{
  "n_layer": 10,
  "d_model": 576,
  "n_head": 9,
  "n_kv_head": 9,
  "head_dim": 64,
  "d_mlp": 2304,
  "vocab_size": 31295,
  "activation": "gelu",
  "norm": "layernorm",
  "norm_place": "pre",
  "norm_eps": 1e-06,
  "positions": "alibi",
  "qk_norm": false,
  "attn_scale": 0.125,
  "bias": "all",
  "tie_embeddings": true,
  "parallel_block": false,
  "init": "uniform",
  "init_std_qkv": 0.0336,
  "init_std_o": 0.0336,
  "init_std_up": 0.0336,
  "init_std_down": 0.0,
  "optimizer": "adamw",
  "lr": 0.000526,
  "beta1": 0.9,
  "beta2": 0.98,
  "weight_decay": 0.21,
  "lr_head": 0.00468,
  "grad_clip": 2.0,
  "warmup_steps": 277,
  "schedule": "cos",
  "final_lr_fraction": 0.03,
  "batch_tokens": [65536, 131072, 196608],
  "seq_len": 384,
  "doc_mask": true,
  "train_tokens": 1429000000,
  "steps": 10907,
  "dataset": "wikipedia_en"
}
Each number is 500 + 40 x the weight over the matrix's rms, rounded and kept within 0 to 999. Layers, rows and columns count from 0. Numbers have three digits each.

# q: layer 6 attention query, 576x576, rms 0.0335, rows 212-255, columns 72-143
# k: layer 6 attention key, 576x576, rms 0.0329, rows 212-255, columns 72-143
# v: layer 6 attention value, 576x576, rms 0.0323, rows 192-237, columns 72-143
# o: layer 6 attention output (transposed), 576x576, rms 0.0328, rows 192-237, columns 72-143
q212:530498489491511492428449451586540467460439445556484509451510477567498565548466452523457466527511520530495489500453502531502510503520504579546546481548493527569464459449503503514459445543434527509534543527491468527470
k212:489533552534464424463483514483487484473461510583486536451487529489478479545474433470447500449497462547495470425457527467548468535504532511537482503565522542507523495463471538473538495497466549482494534496568504496587
q213:566478497538512444526570443616499566501530505534530525416466495479521532488473507507589512467453517451522499490463514472501493452553430486527495546487536506559474509499516457556521440526446514499509530541463523479510
k213:483518441428478477561488479560462482539465547524433539505491572490537510477494509474481493501547484501563526468539527478502502543524471482525504495548529573491484514525510490550521587548430527569550449438494433507463
q214:486539555575519530440521509439545510469485545525500517498478548578441488529473495501523450461515565464553498502545437531544498485550535475463514420535521540512506487500509472461482536487578517525519479502550480458472
k214:492484538547501579549524498485475562473530494520446485458530472570538483478491467408471473503470517529443476422502473480534482517514492472492484454461464557549485451473486546545522534439489532494488507509564520468517
q215:499507473488533520455513512427495558552451502524491507537547535512527477437487472502457501489513522425461499486527532488514470463495519474506561517568512478492468477518519537488473480514526516458533469591513479472501
k215:518494612558447459520493524575546565556466592551515513480516546478486511538555526424516519525450522472498550493582505546490506431561445525539552519490509582512493534442540500530510453443482437467536480444555495443595
q216:478451511557502460487506494443504493483455461502493508456483495510480486477447474509463526472459475532507501530478549498510529493493520521586452581473488501471478501489482497460523477501430508451510515485565528474518
k216:450486469491514466462442486532452490508577502511531578555497517503505502473470529563515496516527459533550487530503441504509457459472477470459477433524527502440463493512477507482482518528529492489524538525493479494492
q217:461515554488470471543474484458517497557473503494517409472468527509493550548513459566557531535466492502458567520492485452419532477504593461547461503517508487453474521466544490480420511537533487428480470478496516466494
k217:523510546512429431420507503508477518439473558467458454531508499447453503576454587542515571507493449475505481529492514488532555523513505471484543494545547494473580530461507398563531493559526494503493446568457532554472
q218:530530501540465476515530532523460458510576501430492483568532506429468486525494535497507523506485435553438480513469522414554474495509483497543516473509465463533514490480491480534513454518479425500426481478496528519534
k218:487498469470487503473475555548509528516502562560555515523477515501502540496458451545507482535500540531515486594465553475463471542455558497531567476493513429479525502522498495524484520497531499530502459449546465535492
q219:502475419514450509574493511466514554497498520517458496535462513516479578459556510474511522484584540497518454509488484501471559477460523467557571486491513525456405520421463526550482531464493506444487492467493530491497
k219:474522523506588532516529509536469465508570509481472554490462546524544519489485512481520519533520550500511508518544467449488560535531506515465495589522484502512512480473499487530484542511545527520513508529455503449560
q220:517494497467523489464474439551469442506463453432551507496524509521513510575472508437586509484514438507485495521479511523518558463461457545479546479495414582509499510454540537499568392515549526435514529501474491519453
k220:449504458494489493487538503438478535509432503570511455528497549536542507480521460463486455450514509464518533542506526430506490516518551455511443503501481523571533619483445554514542474531553501489541496478577565518469
q221:477480499528512505532474490452508471477451509419476427549472468507498507479528566480554479468551539432455468495444539543517502525530508475504548503506465496554512555470544491511487513496583524503460504554502518472496
k221:476524494569492463562553449438456467472509522476478516512515485493484501424559547439497491545459579429507507505467505447497510558498516446506531515437473545472530529535491517420589488483478518554519471527468494467513
q222:467533542499505557517507545604589435552517495456573470471523532535546552461512506497484566495416532515443555522511492439466519544437493497484482553549482458480544466438528553544454473511434575505506440489446486502579
k222:548531442426558498489547481537515498531540526522522537463421493505520536565498539528485490508379484554496499421502456438444492484535452518483501536527472441488503488497442445438439475512473492506457459525499534531498
q223:470506473434497458461513562514496560464470534523524477557479439469479504475539468527497552433508490590493494515432536548489514503494537526522500455491499469480428446527511490557510538575530466525569564509526501467502
k223:475508526489495482497568526578524460476499530511571554545575466460493437538512459540487517563496495535475480512502550562531491459526471473458498529493500483495494577534512512467545572500520531457525539487519453566560
q224:550545527540441521423530490479473504468494556479542498489488526443588466441470463502503507458515478412456460544473582505526421456511480496526544488514482527453537479534487502469508431510453595488503487458515477531594
k224:478410437508580450460485460513529447481504491535499506516474498517493499469502465543504511433471490435470452516556580433508524545510497520498525460426495502542512524486453528506522512548458438504574593546439515500492
q225:518456457439536505490516495534516541461516466535468507477476496527511460450535528492476475420491414479499522530551490515551476533470457494460476413537501483502460491491471513586517525522461542456483469445474523503438
k225:503511510496419443503519435495489493552538519520549509536454478497515499486509487474490505409540494500521471470468513478475493575473519548438466491538456472580464487459481502529479506507569468551440482522510540494525
q226:428486579485441503510460466458565556483540502530495532499462452526480466468508473474478527476501486468527441461483538485494522446520499506515517457476525499493479564425574506474476537477521433573527499558526431550515
k226:486545521531475443479508457502471530460488464523437470500477520415470512513497514436473521506517572438514541412499551525505520488519441477556550566458467448490488496495491527482558496459572492463541531505515511529555
q227:515504522524535528554535495512486503587479522449531518506393453407464467448540457524491496535517529477578523515466515499546524535509537478486527530449544526459446454505580541558525515493551516583562536523515468510522
k227:541551520532456518500490467517393482470500502498490583511491504531501584494524470522484463478560522527463566513483482550499490505493497453487488570528518576511452533531587494472443444459442543435524537517513452537484
q228:547451458465512556538493470521446536499503515497503512537451582493528472511481539457544530489481442507443454487556479461482405476504542499515496492540506410555480523492548509463565553547498479405477523421537512528531
k228:479503558474504483443415466534522456472521489528474483479510568526422517478527485482539488506543438491468540485527438534552447479481577501503529513471513507487509526538435494514517571530493481508443483439573476492466
q229:501500509474499562532480482499542530485547483491421495611427482470506537528457487428514478513491527459517488529450537645537570460402466477456434452478484564512503567511583495495437461498516457426426463501497536443458
k229:495513482540597492476464477449522510446536514488483504530518558510478502501546555432484460473446575457494511431564464455562558482470456418578528481510506557462481474539511577482507462475469508509455493648563504478552
q230:498516548511513498477459556507470485591440525488467523509539473525491528443483435512521463524454476504567455562453497481497438509493383471471512502467484516537511461516527521540466429484463526482481582544469522522470
k230:511499524484484474582486460436505502482470529525469439506474487467480417466583392460472561581510497471515529558519515482518524520503530475560552481547536515515497537542502505485499518493482551432461490514549519465561
q231:525553533542449522515507522562521425474495509544514511478547528481536489517463535453558419491554544504444471514472537465476533524504477469527475501519482522553500541445529463510497438498517475449514555443477528452548
k231:505562501478501474516496535490574516459500514523501442427544574470501501431541522434521497516506476559505487423486536469484512596492542484447512511456474551477461516464479540502463526482514478478481457510514521519439
q232:478517494479573527528448498564502537452587438492489502594464498563445493561512491557466513493461519498452457509504456473495500513451493501502515508447479501546521504417539433477421480525512517527496509506497572520560
k232:480543377503504523455451488534531501492444490511487522519538474527487536522492522588520484474486487494511504525459495471577501483507555464509526550536570499454515503509510495490478482493464532509538477482515493527509
q233:466433483498507527549437498468502586499451509518486477489468422455533424460483538497449498472535540457510534533521520555505465490505466561475488527439467539558530469533514474543531489501467455495530555524462464458519
k233:485463473411507432494497500523514557477398492502466465522527515516518487425492445456499417466511438475483535525503514467510565514524495494463512510520518507487473477511503539482469489510516517480505565539546496436501
q234:538499501488474420463474523468460471506482501480468496492527573547571522481503545456521492508462520467451470533539541541462502447522406495454477438438500515583510459526490470482520531487476494501501548467514481551510
k234:501495450497541478506553491558525549491509477513456485498474476538417500546520523466463467489485533460493544521508522468475507575592470433468453454466454451541556542453448548517541587531590568481529531425552572421535
q235:491556516532548522527474493473493521492474395455457477438530576577477545549455561428498511506554544492475542526487471500554511501534490579512515473527542479520596500575491453509434509476581495500496483503570482587529
k235:470489465489533576476529543538533508583499519482520492492457516423540512484504565471464503539573524487506571487517468497446517436460497438528477415510528451511462456489522446443487532556507466539478477485541534514494
q236:445515483524565493494498478477397509478536391498450483521488488520477499514534503467487435544397506543497491532571429505536500542476509422523484568487521450533559550478531528507449474428491584462472468497467529573475
k236:504473460570541460534442518514412473579535507456469507485498473513462544458471622479518508461541524587546476456575453546468495483519518500512415554506517488491469511552563530540459483485496492482454476474474492489485
q237:467556491517568526486547480535454496469488505542452488459495487558448449494412504519493494429474457519528530607498507462406543538502508433491496587497487546528498490470564464548479544559454493501435462548510525457482
k237:492531403494545547485485511507537490496484523531477512551494519519512522530591521530459491479455514481522488537435523508483515508528562450468428507509547486504483523499516471543393519536452535451521430494464468455483
q238:511459534477473487495513501458576511467525513451509485461508452504520476491547474482496486506466574532511432454477460503549490514509481492483540488446520485493490500486561516554521474472581551471539533543535509487547
k238:532506512535466515561509509511540481553581470483491487502501473473550541508458538501429516536569508436486489480490461436499518457473483467508542524435532461471589439477527489478455473455512511568465502526500488514546
q239:503510437500488562503524539576546470486477554447516479506481449426600469550572557470510486529542538449501502553521539588539512555531492470444456449441438563560528551484521460477495458506465469498529515493516440523500
k239:479562438478460527507524578514472538550506488499461440548495521451558478446548496455513494504505540446489531502550562575510557532476510505489474399527505590512492561505492534460426535434465503495543521522546508494515
q240:502465475489500504507467481536525448485482525514494505446562475517442474567497426594484499523484575494543564469530501496498498460480535539535479491560517494460532415514550538556496503435540498537428506521470543468450
k240:528533561470432513489444514580454500427449482533474455481556494506541543510428436513461494511462546441484496480478520427607479479534464483521558526497522543466513531487518464503554475452517517510492520547588521494482
q241:543548482481434477529508485496404436493586445515520468542485514434457500513504476481535548524480483473481487490538528422473544461512536502561561534460524400458506424481466553500513502487450452545432499500522529516487
k241:505528538512523503566513531467429494495474542491535509457479507508443533546436488586493559565495497486549506567551491427510518547583550481529477536495492519532485463483504464555499503507523416542577475534490496582398
q242:497473503571453446480488501470479513558500519530526517497468529489474434527518450528492500524488543466512391554581483495472432495514545406492540419449557506451507480527463464435483537416525465444492492431485552458514
k242:521551566532470501572507546518514539526602470469429552546470474488565509508441535538499539504539551525423503479525488456558460495521459416471470498487590526550437434481495490546531514462476469517503546549470479490491
q243:488494484448460438462474547534483528586547519438511487549468531480538539480473460532545549487453551461493553467526502453534480448481506591563503439479495483540570510530472531580516514518480520520483501506500461511488
k243:496538501474483439475576489513474551447492503525470475464507509486589510511471489540565500534484441507476496462520546457444496483502489569505438516502514482501560531530485513500473472500514533468487486480533482521425
q244:513473490477570531493498494497529536547503465488515504536593488517546570502502465547521478507467500472467566495474458513499500477497552528515519487466520460450569394530482533518494490507523532483460547502508498562502
k244:454439455461524545517548503441476447545470540449581581544512422481544497517478554536489531511529527497519492493484475486491551505504530465528456469444565482439434478541481444421440452522543524524520470521457490560507
q245:490468459504545532475408525505468509467533502507533504533504532542457470476457506536503480564553520466504435420475454445466519537492488504531473466545450437439407527491547499437453400493480450416487472457486582487464
k245:513492552541493473471488485457522466577584517553572490531503502483508434569504471524514515602478488491497442504448439437538486497443475459516521431467542466518482494429546407513466467512495481537519460511438467479503
q246:545486544505532516475576467508530411596521549465548456534504513486575526524504517551516539529502505502492535492486492466479474445506461518464517560527565479474515487473527530527507458515540543446471500504528480520521
k246:473524448476569499514527494491541532538554504437491611558511468534526509562510479571507550511431462487499545479480518468503499485489445444444527503559486499442459560559463477479505563498503510492521525590482459542518
q247:526530535505508547426461503476495561513535453529544435488481477521475500499495552525534534564537541518396499514473497470541474430480493489475422565531541498496498492497526456473468519558502485529547546484440498457577
k247:489506483439561463494441456564469500493503518610463543493468465504505497508538508573477472440536528526454489489528493525474479534451424440471510510478488506489543531496495453512530453507495509459477523477446527504491
q248:496444491515508484462548507482494554496458527448530501503557485517537481518502538506538552497441498515477534538509454416491488485438376508477474538508497487580554447465452486526514526481426560479520492552461504569471
k248:443501372449553447493459519545494489509464534541472492533526481489605523532568529526461500521511499523544518498534539478480549505516459551475524478586526518527454604499543486498529487555478566466565507493538454528469
q249:469514429510527497453460478552489452462471474477581449524491453558499501461484550552473509477491521451553560507532523441446475514429488510444502513516506476483500431522476542514563482552416555478535504494472437465444
k249:485446477446554483483564485497504494539478523468514476570468493489503522458527543576499475533521540521480525557530481473504564524507499533457478492493483526544510489428475491481522455490518549518481522496493433486500
q250:520493436494473513469469574529468454496505532543484424509489569507585540475484534464551497521512533532478476513499525475438468495492410511488497458500547516459498541483508523513561524515461428485444509511485511463516
k250:503550478504518459423514518446452500500489550493477367397540547569459437530501436495513445486527561514519496466478484514483590567513521485466485517535453563515502557463467535503488504509547534549483452477531532451530
q251:507520429536520523458479536486505472499475494468476579477549467514544474476560618530511482478511526490565571522503541467523515410456494613556540516461504574492490458480474452468509465500498460461530529511530468489493
k251:458488450460577564528526546496576486531507554494539463497517476541487436549568454545515445447452523462536548568526536451458524512529477500472522498510525507524485497505498471483516481492540506469544558552487454465510
q252:441435435548440478500444481473511494458534572497476560603538487496452484489478506442512427592506523477515516501482536497527523489488550559479525503523519542491467559487500527560485507550533490539481438462531422501438
k252:476486482491489515490553575440562455461517536515469482503528528480520480500530534402545458498580466539472468507435540502518545594524530545497537522480512556467530512408527497456560491496511521534519467538519528459504
q253:457539486455516510561549507520540531607506518495429451517448551547505521504421538553478510553511480489464438411583466461473450476514394521537432481540587438471470504461577490484443489477523445464494489518464477502520
k253:478585497537508513461461484489581494576489449455465420478515479461485542506463516439543487444607523477461489510501524504540422510506451504515458529461518490490529445497498440587425407472455489504451443495467508557475
q254:514524498528508506506475524487474499504522495562472503489493542534555500524487528412527499504453526513524441518495537518477545479544500460526532516490528536540514525483532457504522482543561450497502479483546458491520
k254:473495526510492548464499485469430494554479454510492449409528488540458451500531462351556471483496480489535489477474556530515523486508485492526530495459422510519524499480523520476481538437513508491484437431507512501479
q255:457451450524444536515433469436467537439469506507427434548470475530437494507465501480526478553575555420532478463503524512417515482511520546469536503497514493515522452518532580441497475537472469465462501551474551485441
k255:516495567516510504516477507448442513478497475428496460410499545518477480529472487450542485502556531505533579449523502521495536524546459510509539527458435551567510439502539532518518469493482534546472482483539494440544
v192:547542537545484508438512474459495467474553516529533487538501514481532478481468494489556520492452499549469489418515469472494522454499484482522467535514548521480517439515492393466518463492460468491579461464481423486534
o192:483467514567515488480507557596480486511502553524503517452418500493453493502449519544533535535500477473486480508564498510513480519515509450521473445487499505528513510495482480506491530484499544515529506496511549498457
v193:500483532514563461485521465460454534464526531508438532523547469435475446466490551445505507460561490516486530511474472488503468551498475592469486500507464542480488473522481492497554519507486485477515495544428495485483
o193:495533433478469505498504513499457560523484541539468517474481494547560473510561541534493522503456525484499524461534503445498478445526567465523538557507444486467515571471563548532485495479431559541452473463512479573532
v194:514516587581464549534538502525501498539529489508508475462555501475486499526410597508467492533467477466484538481511461434551500463531524421548537552441480549474471480539513512557523464490534517494524544489527522546506
o194:470487490485460537460509514518532473446502507463479497421471503511534524473536522505499516506499504487499513511527567528456506475444501457507490456515451478456522540444487446519477452519447529503430505493484495491479
v195:505461462523525432481455579482506554512471523489462443485529484493531519475538527476505486427513485482506482513458499518485526490446562460444514416518464496486484465517551464489477474494456489497487517494465378570460
o195:547551516522438531496496452476517532537510512473552501471542483529527514531528523507493517489468550519513497510418555509522527437483446451481484486420549517474487510452473454510463450511540483485541467554480536523512
v196:501427468467509543532446569543509531497482452550487504489459559533518491483502460487514458524502511468510424543501455500503505494478554483445461524513514444465511455451436474467501489499495463504501531558428533551487
o196:565539507511537503482537495475489460511535482503509442563467532541486507466438346464457485473496491517444498432467565477518504513527512540528483452538484552543533543511557562494536558559543494538527433509445505518500
v197:417497465540520501524471522501538488489537459496502547483558624468497512494498517512512485540495446581505520514489530485489514496426533443463523491531521539532456490500504540492501395466552493477518500443507446486542
o197:532523513506442487481464478521463482490409504523448512441532501503510484515551487503530496528443540544488517488510500577482521537482482504495529498530550506437520532472492519489452483496483578536484508478558553480499
v198:554450493485481543501499486532579491524510503499462541458545468448529508502449531493457485535529565461553461515491453472510517499446540441459482488470482494405500458496520517509525490483502475538531520503508439499559
o198:551457481463461508487484500500529489470469492538488477530420540534481456532527437497446526403542459518429506534561541438450527508473469518533522495505467514518519493488469548476497467477460489430540465524453510550520
v199:508544498480503482528476483469493469534514513466505417476445465489498505418489511505551539542496474443484534487458521441462553494479453520502579463586518498440513473480487484482487486493532471465536524559470496490534
o199:513474474530472476478510549449473550487559491514507500510465468462583471514529510504501487549513506495492452542519499441472483459459479466522514531519481567516479511462524487464531513531484461441481549551557507494488
v200:470472534499492454543495511536534513558485528490489424544548565494543526460457566510448468445480495470466534492492504488510491517468551526475541514509469457480533505480490545545484490450537482565487533524485471529514
o200:527503449480463527546467515465471465466517471485471494491533482490481523538578479519462492479493518554496509514481523567470543509521467544534469496517505501508505466498467473429515504514485495508516550559491446516504
v201:528540491525471445531536459532483466484499547531495531442500482491504501496447486521461480465537472519490448463543484462503569470555540554477521485489452488547461526514411498474500497545467512500429539491521536439487
o201:446481495509522508489533476518501454491478503486480515514473499552526471523534480505490502534511450576465492529515502480447439508426446437499476457487429562491496532571515486494483555511519516536513464538417461501505
v202:446411491510583450526550457509493555512464482492534484488525513473432489508460567476463533460524570430450424439454569504474533535480566500519529444502501503508465509572488437454514435510494508481518500577468508521497
o202:516530539508598489503494550470489463529527523538497512516560539493557539486524476498471472459488477501495502500471495446516512438516441564453473515491511473507462557454484473560457544511556526533477540483486471540495
v203:454494488600532552557568479478437489501505501469505440506498481473450507555456598496540498487488491453485496535476469525496483528498476484500458506494536543520441435431453562458500441509460526508532498522525437529535
o203:511519474516508484538470507389504528521524503459494450459547494563470504439495513520531526481544533451524487492455565525540541490495533464470504543472519503459508470470496462529572484458471541546497479507488525526479
v204:469577520530495476538493455485460513449539454510513449505457497517471420505467561546509488485494447474516487504550504512446452422517468490521442463486531471522498484457494491519503523584529530494515503518552532504485
o204:523506491492527534519522477544480491521540571470461498531492497523472476478508478523549533582518411480447536575494506466501481497476510453524520520502455478481470599483474428538574528497526571538477516531420470518487
v205:476546530467558553490481543434515510491538476570471470495415494453454436532501490504527464447553501454464543538528466492470476517542456511543508548538484462518503441512497574501544491484538512583432566468542546517479
o205:501477531532503486535479513572515555485509524527489498509524579499504551469469511471510513556471441498512497512521581461522554545499549498529461528465544493512476524502475468449524494530498502493489440471446515504472
v206:491544534497577507539494472457577482498522500510547510467490555525453469506476516450502447483469469584439533471467497525487517559502520411444506508447502523552498448547510457428460486533502549518520465517550493509517
o206:475545561470450539528460542526484508511495502489474449520568539441439517522492507520458484435512512502476502571499580523494534455546450502529478480548490520462535569459502490485463453441479546467459492470454521483554
v207:520524421457546492457563500522494552477507528502537527484544515508473529509467511523488477535514531481508529438573455491498471554441582461492532469489470544502487562485464573448553551501464476468489496466512499468548
o207:512408506484485470564415462492510492489503472504460560547536492516457473482521545493479449528510551506488477493537519544545528487577447515464511507507482472488459456455499481501410525507529528549530487520478438513519
v208:494522576530452455562510532509522423522509493521492562499516438473460518501507509479504505475490524522540499487454458486552524489492483494450517509449497511484479531442546488477504500492496514591479476497467445498467
o208:481502483537517487552521529526456492561489515443471450470537498461464412491490446512483494483472531475461571505432496502445549468480523555459484495578515542499496517527494543546468466494522532560486438459475579527517
v209:548539529487536546499494488504501532526472446414477557488449440452526465509552545449557518512485557549490499479534532534519468511531516467417505551443516503482466551517430504520542539447497467477461542521448531499491
o209:459533465472481520474481498529481486433535520559514504426460524512463479514462491444447502528505523454495549509488530457499536508465467579540450510500511522485561529499539546548466488563457496503544536489539446460528
v210:469474490431478501443482597509487461512452518543454504491481473496525545536486507539489543465530518544481448531541578539501544573446441542546456510530542472577496496464528434545505464501525473487539495454482529514445
o210:514533510523492586480501481536503482455452421499481519498501495472483475488495511480485455538415503498479568487460482499456512464487506556493473479544517521471511513515481605488507544493540469540516518525563541490443
v211:528401478560530432547487471473504540553541432421474518453553464457550401438500537520479545530531539537459521517437445500500497479477546496517439510556546503495539482537546470531540498517510555560497517549527499462536
o211:530526545479506449450470565505493499452460502497513454545427481519506495558532562461490487494505523552395532541538541453427496488458535534513457490508521521472518516466439511480528469484507478494502527536479527457530
v212:507462478472493492445533535475509483494501461539434494520471448552531519504519531545501462510517441514488477487519564468479502511421487492527505456560509528476519545493487416497508555528498449501531520498492479508497
o212:484516541514512494491533508503540465516526483493514505496558506452531459485513513524536456539451486493516449459479430557549500530508518485541502460431544468498478479488460520484455571446545522501459498508503497557461
v213:469475473498528414496495441481460500522481473441512482507459497513442467549517546528508539524541604433470496538565479507561478487520496519515492428464483532545568549484509545503530467490556450500523525527497475454509
o213:440523506476522480466503533512512586404486448512490480499527453464536432458487524519557533474462529488545449413518503461503553510542470534484477524518533532523490478519458471520437505486524448481472478456504516565527
v214:510460458527546501502464586505560477526513534481512502492617509504527598499440470496495508546527518501467513511475511512489542452496515527489480551541510513490533555507479496497456484411512442545507492427478500535556
o214:410457498475519562462489480532425475489411515598511512495443467521501511523559529490507458534468462549504504477528523476497501478461468436521577470458493475528480510468459557426482407547493575487466479497502465506468
v215:497464498508523515512499503558514518522442569570484478460412493478477545526475484497393472446444485490495523445465555566476460514542584555467502521522494486457517491470521485484443523480466488537495502535505454532475
o215:516478487505443503481439489457467483434530467503432520530513480476510554547481503501544498495559487459504538512476476432493483537486406539490502535449565625503491453508550514441492504500559502455480472498510495498497
v216:495592537540513510476515504441494485575533529493475504425519539508519502492489461524530427467458537469547482491484499515448439452480520478538439502541528444494542512470465499564484498508490522543419475534491502490476
o216:522429483563432523507515532454531445480510489519486558541505539423486524490544542491511514545506468468496440535487495514432553549488499450491545546520520513472517522588547446566523477479494496508587499464475556495465
v217:471399497506491512451551491416574453461480528474460514481496536506489485471518515495497477444591536466521557539473512515466518537517501520465516501491528528544524496534506481547462498534480467464471497548464485521467
o217:457518470448507448517483499507471533433489491551531407511485525508433463496545485515539507552477481590543506521600485512520477452425520579544522506507518594472537546502507487496532520462510483447561502522492474563485
v218:496524498471509564517484540462530515414571452490504479511532431449494495464525519529488420457495520509507492494457491481487442543492553509521525567455563483461491484518472527514520475532466487502513498558511527478483
o218:540542455497508501528502549557490521496517544508508445495466561549512480560528533491480510523521529494459559551526520552505551499513527566451489487448511529504507532487476501518553532564525529523506512522520517479510
v219:456562504503549458445481434536517495491451536541509547486483407543543511525545482459514517494479430608472458476548439536433534512506471522458445485476502538487481506494475451485558482528509481414481569505448450453491
o219:492492478481523541492474504434522562478490502490501531557484528558494465476518516524468435549539559461501493463534484512507529495466505542535509538520526508568447493559393539518545556445535465455468509443530523444514
v220:458479479482505476466471520519546576516475512563537469471544473510505458487520563504464550533553533498541501560475491513506471567523549521537470497429523437499475450479451482568441498502523534547457489518551539480490
o220:505550477501547520498519555474467456431506541499538501526515479495503507497519476499569452531481499492521510426467534525522504499444494451547521475572496562504452501534501479526586469503466548463549470457486444511498
v221:520523482534432454447462478515545443474509574453480467479478505542490444531491509491569485477542570486593522515495469464477474469455556461504535511568486478553506547562448437526466457561519489450581521478450521495490
o221:569513552446516527524515540557504507552525545564504479493517513421533527525507445465530572534469497539402483498510479556498534509499442575507507493452463518589540467465470484499473515464473518404499514481520549558492
v222:459543513496486494504497505519425516519497487528429465441586512527591520474434491490554467462574517543457420513531526489580461489453459453521496485485513530481456557498402503482483479453504456539540469530520541491543
o222:459506462511479500550549502482491504536540467482506486472534517487461525509503493466527524515454481521522496493498520572464484527433484437520521522442512527544488477501532470515486489556470511470523484520577524463481
v223:469542475482487426521436443539518548480511561425537445501488523526491540483489416510555558498422518509445477487461549463477480515488572490498484518502489440482554464459520548543508557465523498524468534495541468492450
o223:521484502458447459479514434503517525513481487464470573517491469550480518518504487512472506501517509508537479471483512459480507466479426542461529499455434451514524439465477531514529565492536496487502496522533467428473
v224:533510467482518446506487540456489418523492553585387465540514568497538489491487498495522483505502431453517509488457530496479526445471468503540509445484457561478575560475467472464508479524450472557550474474546533522528
o224:551459474522460540490479491484512537463464491541506500501512520476545515522520576497440537518481527461451495479552469438481532518526514489473542505482543470453455568514525484504469436490537499434470554595561514494476
v225:517462449456540462463461578544513454533462455478599483512532573536522514522537516489542545505519559472561441403457484501427499527484554509475478497490515513451559480464480512554474496471534449509486438439433415549484
o225:494492530493380527510517419481464499497494529543490526516445485528517483523514530458502463540404505478510487512488539469511473504467448549511504507478505457510475500419461515502505449552448536412537508466507525498503
v226:473479425483511517511534493470475548467515476490504533497505442452487533486449473486533475505542505466461513520421549484544530487453486470496480432593490477486514502436537493520489489515510527464523504514513466494514
o226:506532508512515561519436485522464541560538477523457481500496530489492528462474551512512525507496498447529497502542486468553561493495519494507544501493559451488502426464492466508484473448551494513516467549560463550512
v227:580540501462489491489465518451564523507438505480429514503478466543490512553503522465460572517450463464459484511578434504431522492468457496496496496507506513468522491517537463502520494517526469475485514534488429531468
o227:515440534578477457464504488476462465462504432455590457564511483469501505529557488534486500525503497505476453476519469479525488582465546578491493442503502482498532490445448560420475475519527484517498551519473555487540
v228:552486467545510467508507526473489509495476495492495516469544586489468504514527477479467513559517447500505483469508486509501546555469516502503479458496507448420520560504489521478472519499511469503551500464466515454461
o228:451481528495503487523500455510486472525523471538503485466515521450569433511530522473531445498486517539465490528531486478504532499483517481549515499531503535526469493522424520445504440513512457517440502488541541474476
v229:484568533459519496443534558478494490522472536520493464507497476510460501518518504503471512531472513473458499475496481543488447485547502459507468516536512422545544481491569464522448484520453491504437532559554543519471
o229:490505511498534511511475478453477467452489483459511540480482499483450460501429512492516530501518480491476493483365550487501474460541555507484546486481483462472509536580502467520498546487577492580556470499520535412489
v230:514472530450518543470498509458503454547462484497525462517554503513558507537508528468563431556557516541560547496442459519536420509510462529439462519468495514481402494510522451577490496467462479483477533482482551535436
o230:394482468479548486541535531537544555503491477523520547386494512471548506470528496487432463467466454477514560453573439545503488500473503482500504555540549492508480474499454547534489508473488517471606542462463486490538
v231:550545481487467480502471514469523558469487533522521519507519543498469437570539502515530513434513536428518541445489582479463429546500564497500534543486500522516481495518481544521443494483467439528403519498463424563494
o231:503488513392505466539488477448520449510561506458470472543447459512510557521518482487543456473522436470532494521445533466515510521598530519503470480450516437450497500498527493484445432520439511521545520500493500480513
v232:494536550503520498499480451526538491519521546496496543524538569470460459507480501471520500526456518532529557536508504517499476572472541509483471503517506472434473499460479552538522478422538475491529517519460475434521
o232:464551468467494435547532532520449504541526488441462530477565541474565506487539545499524492471523461505514558425513468524566535493462470446487511455488537515514505502536529527513523462506513455466515537483470496531480
v233:423479423459574493535538538483578568493475470501486446482525492518427469467508452489491477503469460515455498525506540532500521501523527520450518536500513524561547509443523508507504488551507473574570481506514449470502
o233:477510509542477465571445522488485506559558575515484539506509510539489498497471535459505503539530496557443504496515512543505550535561497468445446472452482516424498503490475487495534511519548499524448539497482537447501
v234:520489508586495503500492495470519546482478491485461545482473538523473448472494489520448420561488478541552509512447486523518479545598471463530518438493467519446497508516462550519473518498500548506510521522527484549509
o234:505477499431524453556495511508464484483533515512468500501520435479486480546524455496543565510455475465510501531530496475535516538457504495480487486514495496495555435492518417455514484529473493434424525533564523548506
v235:537477442494578459527505518527489510541449505518476524524482487531460544548480520529481562556471503484580450535523471510491556464440473521524461490488515449500484500470492493529442480537495498430550508506500534537501
o235:447485495511517507423508487516479560456486467567493492465559468518589427570523518462565493511538517541492497430520491505493474531498488502580509536552487541532516508500558456487532458529563419457514527541478515514469
v236:434448492568427457460452461580561520452500447545519497527571488457478525455560467472508453454487462455479498495552522468463581475459539432471488570471500473472534527477541567557525536471462482533481537520460551553522
o236:525516525464527479515458486478423500530432486556453550439444462482496454559527515579427565503475512505473531535470449533506565550460427527462518507487451452539472534483519482514471451490543540484508504500574501464525
v237:472544528504518512500499442468455512557501548504430429513509517510581502465521546439470434476526536503557482488450521474536563469460525501451518486524520474524440521476456532511518497534530468509495521499439496527539
o237:562422473511523504543614504527503523468509443573529518514478521532514525529491464528426542472495513519458530537444504545473514535462463505550491541466453546500584467559482464524533449526485487540497474504538490483510